config = dict(
    n_layer=8,
    n_head=3,
    d_mlp=1024,
    activation='swiglu',
    rope_base=10000.0,
    rope_fraction=1.0,
    qk_norm=False,
    bias='none',
    optimizer='ademamix',
    lr_head=0.0057,
    grad_clip=2.0,
    warmup_steps=546,
    final_lr_fraction=0.0,
    batch_tokens=65536,
)
Each number is 200 + 30 x the weight over its row's rms, rounded and kept within 0 to 999. Layers, rows and columns count from 0. The size before them is the row's rms in percent of the matrix's.

# layer 3 attention query, 384x384, rms 0.0295, rows 70-77,198-205,325-333, columns 192-287
108,241,232,207,209,222,135,220,232,237,226,200,190,245,190,226,172,171,233,215,181,229,199,224,160,210,201,250,199,195,202,194,176,141,176,220,190,187,215,226,200,238,156,174,197,208,135,176,212,177,236,204,249,201,215,177,158,214,200,229,227,185,207,197,174,177,238,205,188,234,195,178,199,172,206,200,161,181,216,160,187,223,240,136,244,216,197,185,181,183,190,183,189,216,199,218,206
110,221,218,204,217,221,201,185,205,169,192,201,216,220,212,205,189,202,196,223,234,185,173,181,222,210,205,238,206,193,165,196,205,155,178,262,223,180,269,219,209,163,243,219,192,245,165,227,252,195,194,160,156,257,165,228,192,202,218,186,207,191,236,205,185,166,182,255,203,229,169,188,185,187,224,186,211,165,185,180,167,240,207,159,175,157,167,162,198,185,219,254,154,240,170,217,229
113,171,281,236,208,204,192,170,196,186,190,198,223,244,227,231,147,186,182,148,106,234,208,254,209,219,192,208,204,185,156,205,217,205,252,192,207,248,212,199,239,209,126,180,185,193,167,182,175,205,179,214,179,217,198,238,165,229,134,233,189,171,150,221,158,242,203,205,181,204,185,205,198,175,165,216,178,210,199,173,239,224,213,205,255,177,214,198,217,193,205,220,147,227,202,247,162
093,224,155,240,190,202,184,222,217,247,200,169,143,200,213,178,175,158,188,201,156,184,163,216,185,215,158,252,202,228,135,193,165,149,204,184,187,229,287,186,243,206,197,181,192,201,158,207,245,203,163,245,201,191,252,198,191,251,130,220,225,216,215,196,195,193,177,174,159,194,209,179,168,182,191,207,190,243,200,193,242,168,267,182,171,155,186,237,263,174,166,279,141,224,172,199,205
095,216,252,176,238,222,203,203,196,194,266,184,208,231,211,225,217,192,204,195,222,180,192,157,244,192,106,209,199,219,226,194,220,172,206,187,217,179,177,220,231,187,179,278,177,228,226,199,232,233,224,214,185,190,190,245,186,246,165,189,192,225,233,174,202,143,171,153,230,171,165,182,192,171,211,169,209,171,207,166,203,209,228,230,188,223,218,194,208,231,290,234,211,225,175,192,172
117,175,199,217,236,183,192,167,106,230,236,228,211,251,173,250,224,252,236,160,187,180,218,178,214,163,194,231,200,160,186,182,190,184,163,233,224,206,216,225,222,179,242,215,197,203,241,226,199,203,182,200,208,191,193,207,211,172,216,206,162,204,198,233,193,191,196,140,239,159,172,217,167,201,173,228,206,185,235,151,231,160,219,181,212,141,244,152,192,174,204,185,206,242,210,219,159
096,229,261,137,211,231,185,245,176,188,183,207,213,200,189,189,218,236,192,213,229,215,179,163,250,213,194,222,212,183,196,203,178,224,200,202,228,178,214,223,228,231,223,170,264,233,170,223,147,208,199,212,188,237,180,224,223,210,284,151,243,204,170,258,232,234,229,163,203,203,167,173,204,151,195,165,229,215,212,193,221,182,182,204,213,129,206,216,145,161,203,229,165,161,223,222,258
136,171,172,151,237,218,257,190,194,188,242,202,218,232,180,224,193,221,203,217,215,185,181,156,235,227,208,139,199,215,249,167,217,222,233,157,244,192,181,230,176,167,256,248,167,189,252,239,232,174,191,191,195,178,165,161,210,198,230,201,179,195,195,213,249,211,123,186,237,197,176,232,167,235,231,177,191,225,172,213,208,194,240,191,146,202,183,147,169,206,217,179,226,205,210,204,196
118,208,218,179,198,193,186,166,168,226,186,226,174,164,226,202,153,140,166,212,157,215,210,203,178,236,219,158,190,198,166,215,172,182,179,185,176,264,204,154,207,262,205,155,226,165,185,195,189,234,206,161,257,255,229,255,138,189,207,244,144,158,247,180,158,180,234,248,194,221,199,220,214,206,230,216,221,177,208,211,172,196,221,180,201,162,178,217,170,158,160,195,192,219,239,233,197
080,206,216,194,154,184,195,223,196,171,160,213,181,209,181,199,219,195,239,143,227,218,299,166,188,222,211,247,203,171,182,232,165,179,190,225,192,200,183,185,189,213,217,192,200,267,242,228,244,179,259,193,220,205,188,176,224,159,164,219,251,144,241,180,211,167,179,204,195,203,181,205,179,164,214,168,206,172,186,187,213,216,164,169,245,166,260,218,239,258,192,193,212,185,164,198,171
145,209,220,215,172,146,196,216,200,260,183,172,157,160,224,167,154,152,178,212,183,206,202,262,154,248,228,142,197,203,159,164,159,201,220,220,171,230,207,175,246,210,175,155,195,163,170,190,188,209,221,205,234,255,237,212,151,226,183,231,156,164,218,187,166,232,215,222,168,218,226,219,208,205,194,235,203,202,209,199,227,211,203,140,242,192,155,228,155,219,244,169,192,185,204,225,186
093,240,163,188,213,197,198,216,240,209,158,162,171,241,144,239,213,181,206,189,267,163,190,193,205,215,189,226,219,186,207,177,168,177,165,178,173,144,244,217,181,213,254,197,189,196,208,250,197,178,193,203,229,181,238,220,176,199,185,264,168,223,280,232,248,243,214,192,207,233,202,156,158,172,194,152,186,131,177,154,224,198,204,194,185,202,154,177,207,133,209,186,234,165,226,180,259
102,214,213,217,158,182,205,206,148,214,221,184,190,140,263,163,193,174,210,214,175,240,221,215,172,206,248,200,225,203,174,163,156,223,196,239,161,220,212,177,223,173,198,155,258,200,198,202,200,230,225,201,253,197,207,233,212,223,209,228,245,168,166,232,178,210,167,186,189,214,210,227,194,257,184,196,248,203,264,212,210,196,172,143,206,183,170,204,161,207,252,171,185,215,240,217,176
125,198,233,205,205,165,176,198,209,201,178,174,168,247,166,225,221,176,167,174,219,205,212,156,161,209,230,217,200,218,200,182,187,96,222,198,247,204,228,208,214,218,215,193,223,189,233,217,219,185,217,188,188,245,212,148,207,183,161,168,181,177,254,214,221,212,227,177,189,214,227,177,156,175,203,225,202,201,199,220,185,153,208,192,272,230,200,234,187,205,245,223,206,201,203,177,191
087,234,170,170,244,219,184,174,186,230,181,180,203,208,196,181,221,216,244,188,246,130,175,164,155,213,171,229,210,160,187,238,187,174,196,160,207,189,194,234,179,248,175,228,211,254,205,190,251,193,167,207,157,187,158,239,222,178,226,226,238,218,274,225,229,193,208,212,213,210,200,149,189,181,198,205,172,135,225,193,189,196,238,195,262,160,242,176,266,228,196,255,180,219,223,223,223
132,166,184,139,220,207,222,159,221,154,279,224,230,228,200,228,229,225,214,217,193,189,168,166,229,196,181,196,191,231,262,196,239,228,209,194,201,168,189,233,144,150,241,259,178,214,170,202,228,191,173,240,174,159,195,203,208,149,249,200,189,248,173,189,240,204,198,183,205,200,167,166,180,224,191,179,234,244,192,226,209,179,190,268,188,175,223,171,174,162,195,221,222,213,192,187,224
102,145,227,231,241,219,168,156,207,190,246,189,235,209,205,206,194,248,173,202,175,211,142,194,198,245,171,178,178,224,178,185,231,198,232,174,194,194,206,240,206,180,256,266,195,202,197,253,233,160,237,239,236,191,153,184,215,217,184,168,197,227,153,270,234,224,127,187,223,209,177,162,203,240,200,164,217,214,220,189,195,187,229,226,151,132,203,131,231,202,208,197,186,233,190,173,232
117,163,243,193,210,194,217,212,197,249,225,195,219,124,232,208,178,183,200,226,156,206,199,246,160,219,227,207,207,198,186,195,172,168,185,221,195,208,251,197,236,217,156,174,201,140,170,202,222,224,240,178,245,182,237,186,173,209,161,208,194,206,166,156,160,178,244,196,142,196,218,192,209,239,204,188,211,156,232,192,239,222,213,145,246,218,181,230,190,167,214,150,172,212,238,191,177
091,222,197,113,202,215,164,205,167,173,135,205,234,262,183,248,238,196,227,171,197,211,228,188,224,229,175,291,167,193,181,248,212,188,170,169,205,125,215,236,219,226,199,202,230,238,172,226,213,180,238,150,207,207,198,121,172,196,191,215,216,167,216,199,174,126,212,178,202,162,218,145,187,169,272,147,220,177,196,179,163,227,191,182,186,215,210,170,218,201,170,249,187,212,234,223,167
116,198,221,197,211,175,210,216,194,214,195,155,189,178,192,215,107,205,146,237,165,233,164,217,167,242,194,188,218,203,166,198,149,206,180,206,138,218,202,134,229,259,156,143,181,196,197,160,178,214,198,220,222,202,241,215,142,228,167,205,192,165,194,170,179,244,230,250,188,228,219,234,241,212,196,228,174,200,161,183,215,233,219,156,217,206,218,224,206,165,236,163,202,201,209,258,179
089,259,206,271,228,209,202,162,245,201,196,200,179,174,191,173,219,182,154,153,250,192,195,238,183,237,152,245,229,182,193,223,198,131,152,153,182,159,237,197,207,211,185,200,165,197,229,211,194,207,142,159,167,177,162,163,199,156,185,222,220,143,232,146,197,210,191,211,201,178,199,191,194,190,137,220,230,219,189,235,195,213,184,188,206,212,226,214,238,207,195,257,216,225,191,197,176
090,183,202,148,216,167,182,189,174,217,200,179,205,159,223,252,153,203,135,280,162,209,146,175,173,258,211,212,227,247,227,180,216,256,203,211,142,221,155,204,226,198,190,218,226,195,194,179,170,191,222,224,216,192,208,219,191,224,153,175,171,198,184,174,221,170,213,152,181,177,234,159,197,220,259,167,224,225,218,173,164,215,205,212,187,158,189,195,213,162,261,173,150,215,218,222,271
114,220,241,170,194,173,175,201,164,259,213,208,173,242,137,230,214,150,135,178,139,240,199,164,214,157,207,207,187,205,212,174,142,165,199,191,230,225,223,219,206,226,226,203,219,151,241,164,234,177,183,274,240,174,190,197,197,199,209,206,181,187,270,241,172,242,193,174,262,196,199,210,168,135,204,212,207,174,191,204,221,194,216,207,247,186,200,186,175,220,158,208,175,279,232,225,193
095,231,159,221,210,203,225,234,177,147,110,215,213,220,170,231,202,177,259,187,178,226,236,160,213,170,232,264,232,174,211,199,219,166,176,166,192,182,250,197,248,237,206,188,181,218,189,222,179,178,202,205,166,164,207,178,238,165,232,189,258,219,202,240,181,168,186,248,171,155,224,207,183,199,225,183,173,187,179,197,143,197,191,270,208,217,220,190,193,178,193,202,239,209,245,170,184
128,210,183,222,219,250,174,177,191,155,226,205,185,219,213,193,217,180,205,218,248,193,215,184,255,185,177,185,190,219,258,224,228,262,211,222,187,157,228,212,157,148,214,247,249,222,187,244,191,193,134,228,171,150,191,222,232,165,238,145,196,244,214,218,274,240,172,167,210,188,146,192,182,233,184,207,250,227,191,235,205,161,178,207,150,170,230,185,197,194,176,180,216,188,214,155,222
# layer 3 attention key, 128x384, rms 0.0284, rows 69-77, columns 192-287
166,171,177,149,220,231,200,181,211,178,233,218,205,203,211,223,238,222,203,189,216,206,188,150,209,199,176,178,191,183,245,207,233,216,236,207,237,151,177,215,175,140,264,223,199,234,195,240,226,164,191,212,192,179,140,187,260,174,226,175,234,250,171,188,218,238,157,201,248,199,202,186,204,193,216,145,195,195,197,202,211,181,234,244,154,175,200,135,226,200,193,197,221,216,174,192,210
080,216,165,191,182,161,193,208,189,165,181,141,204,227,247,179,129,218,218,228,190,207,159,226,208,262,196,199,237,195,173,212,209,174,221,193,173,182,193,224,132,182,180,141,191,216,143,159,192,130,168,227,198,182,227,197,152,194,164,244,264,207,215,167,185,196,248,224,194,218,209,176,201,199,200,202,205,187,226,205,218,198,177,157,199,242,218,192,225,220,247,249,196,170,216,177,200
142,212,156,148,240,182,171,192,219,193,236,192,195,230,177,235,205,173,189,178,200,232,207,171,202,174,189,228,191,191,272,226,169,219,213,183,251,200,235,261,206,156,263,255,212,208,203,206,192,176,227,220,232,207,170,159,273,141,224,137,228,185,242,207,195,187,181,157,197,141,181,207,143,195,216,211,247,204,203,198,198,170,216,179,152,189,208,143,164,233,231,250,180,215,221,213,214
077,194,185,193,211,165,195,218,260,174,192,203,178,206,217,182,191,246,155,234,213,204,195,224,203,257,200,191,234,156,217,236,161,207,155,197,184,194,195,196,188,246,166,145,155,175,148,164,167,230,176,210,249,177,236,207,215,204,225,202,253,153,202,164,192,170,231,244,224,212,199,193,212,236,182,229,231,200,185,161,200,234,217,202,257,182,144,206,248,161,177,210,148,192,194,204,170
145,206,182,184,228,198,162,186,191,170,205,217,230,240,184,238,262,215,214,184,236,219,215,143,226,172,190,231,173,161,220,228,239,210,240,173,235,162,176,269,191,130,226,225,256,227,227,266,225,169,176,217,175,204,207,202,209,187,257,195,210,220,198,248,153,220,165,157,240,191,196,212,191,182,178,149,222,228,153,198,221,183,181,192,188,166,191,129,195,186,176,236,166,205,194,238,201
086,191,200,172,172,206,272,188,230,166,211,169,185,240,158,211,132,234,241,164,173,191,177,230,205,261,184,215,225,176,192,219,159,196,273,166,173,150,226,234,166,179,167,208,176,216,204,182,215,198,202,208,270,211,197,218,237,190,249,196,220,207,187,156,212,245,194,258,203,188,249,141,157,220,175,149,142,210,203,145,212,239,241,241,213,234,200,135,176,140,243,214,211,173,199,176,191
117,211,193,163,248,213,157,188,181,201,216,222,215,198,168,223,227,211,203,241,220,186,172,155,229,125,185,187,179,218,216,189,177,178,196,224,260,211,201,166,195,204,264,220,180,242,193,191,233,201,180,207,188,218,177,223,232,219,232,179,159,254,242,197,204,183,190,118,262,203,157,166,196,215,207,212,192,179,176,224,221,190,196,235,195,214,252,234,184,190,158,161,235,236,200,206,209
140,166,211,197,181,229,205,152,186,167,213,195,238,253,199,216,271,254,146,174,220,206,190,159,239,166,194,186,199,195,174,226,145,216,200,232,244,142,205,198,208,171,250,222,228,196,212,244,180,185,221,194,176,180,170,217,260,201,232,186,262,272,173,235,203,237,163,131,222,184,185,210,197,208,225,195,234,255,205,215,187,185,160,231,138,186,217,177,205,209,179,209,208,248,246,217,214
082,136,179,190,209,237,175,198,198,248,171,209,191,192,217,210,237,197,202,257,232,156,194,184,173,160,187,166,202,187,187,129,193,168,164,210,176,243,191,156,198,201,275,211,218,200,247,244,175,201,188,239,181,240,221,217,199,260,183,199,139,203,163,222,258,196,195,233,229,224,213,192,200,170,258,187,169,172,204,216,234,190,220,207,241,206,192,223,182,174,192,182,222,189,153,264,200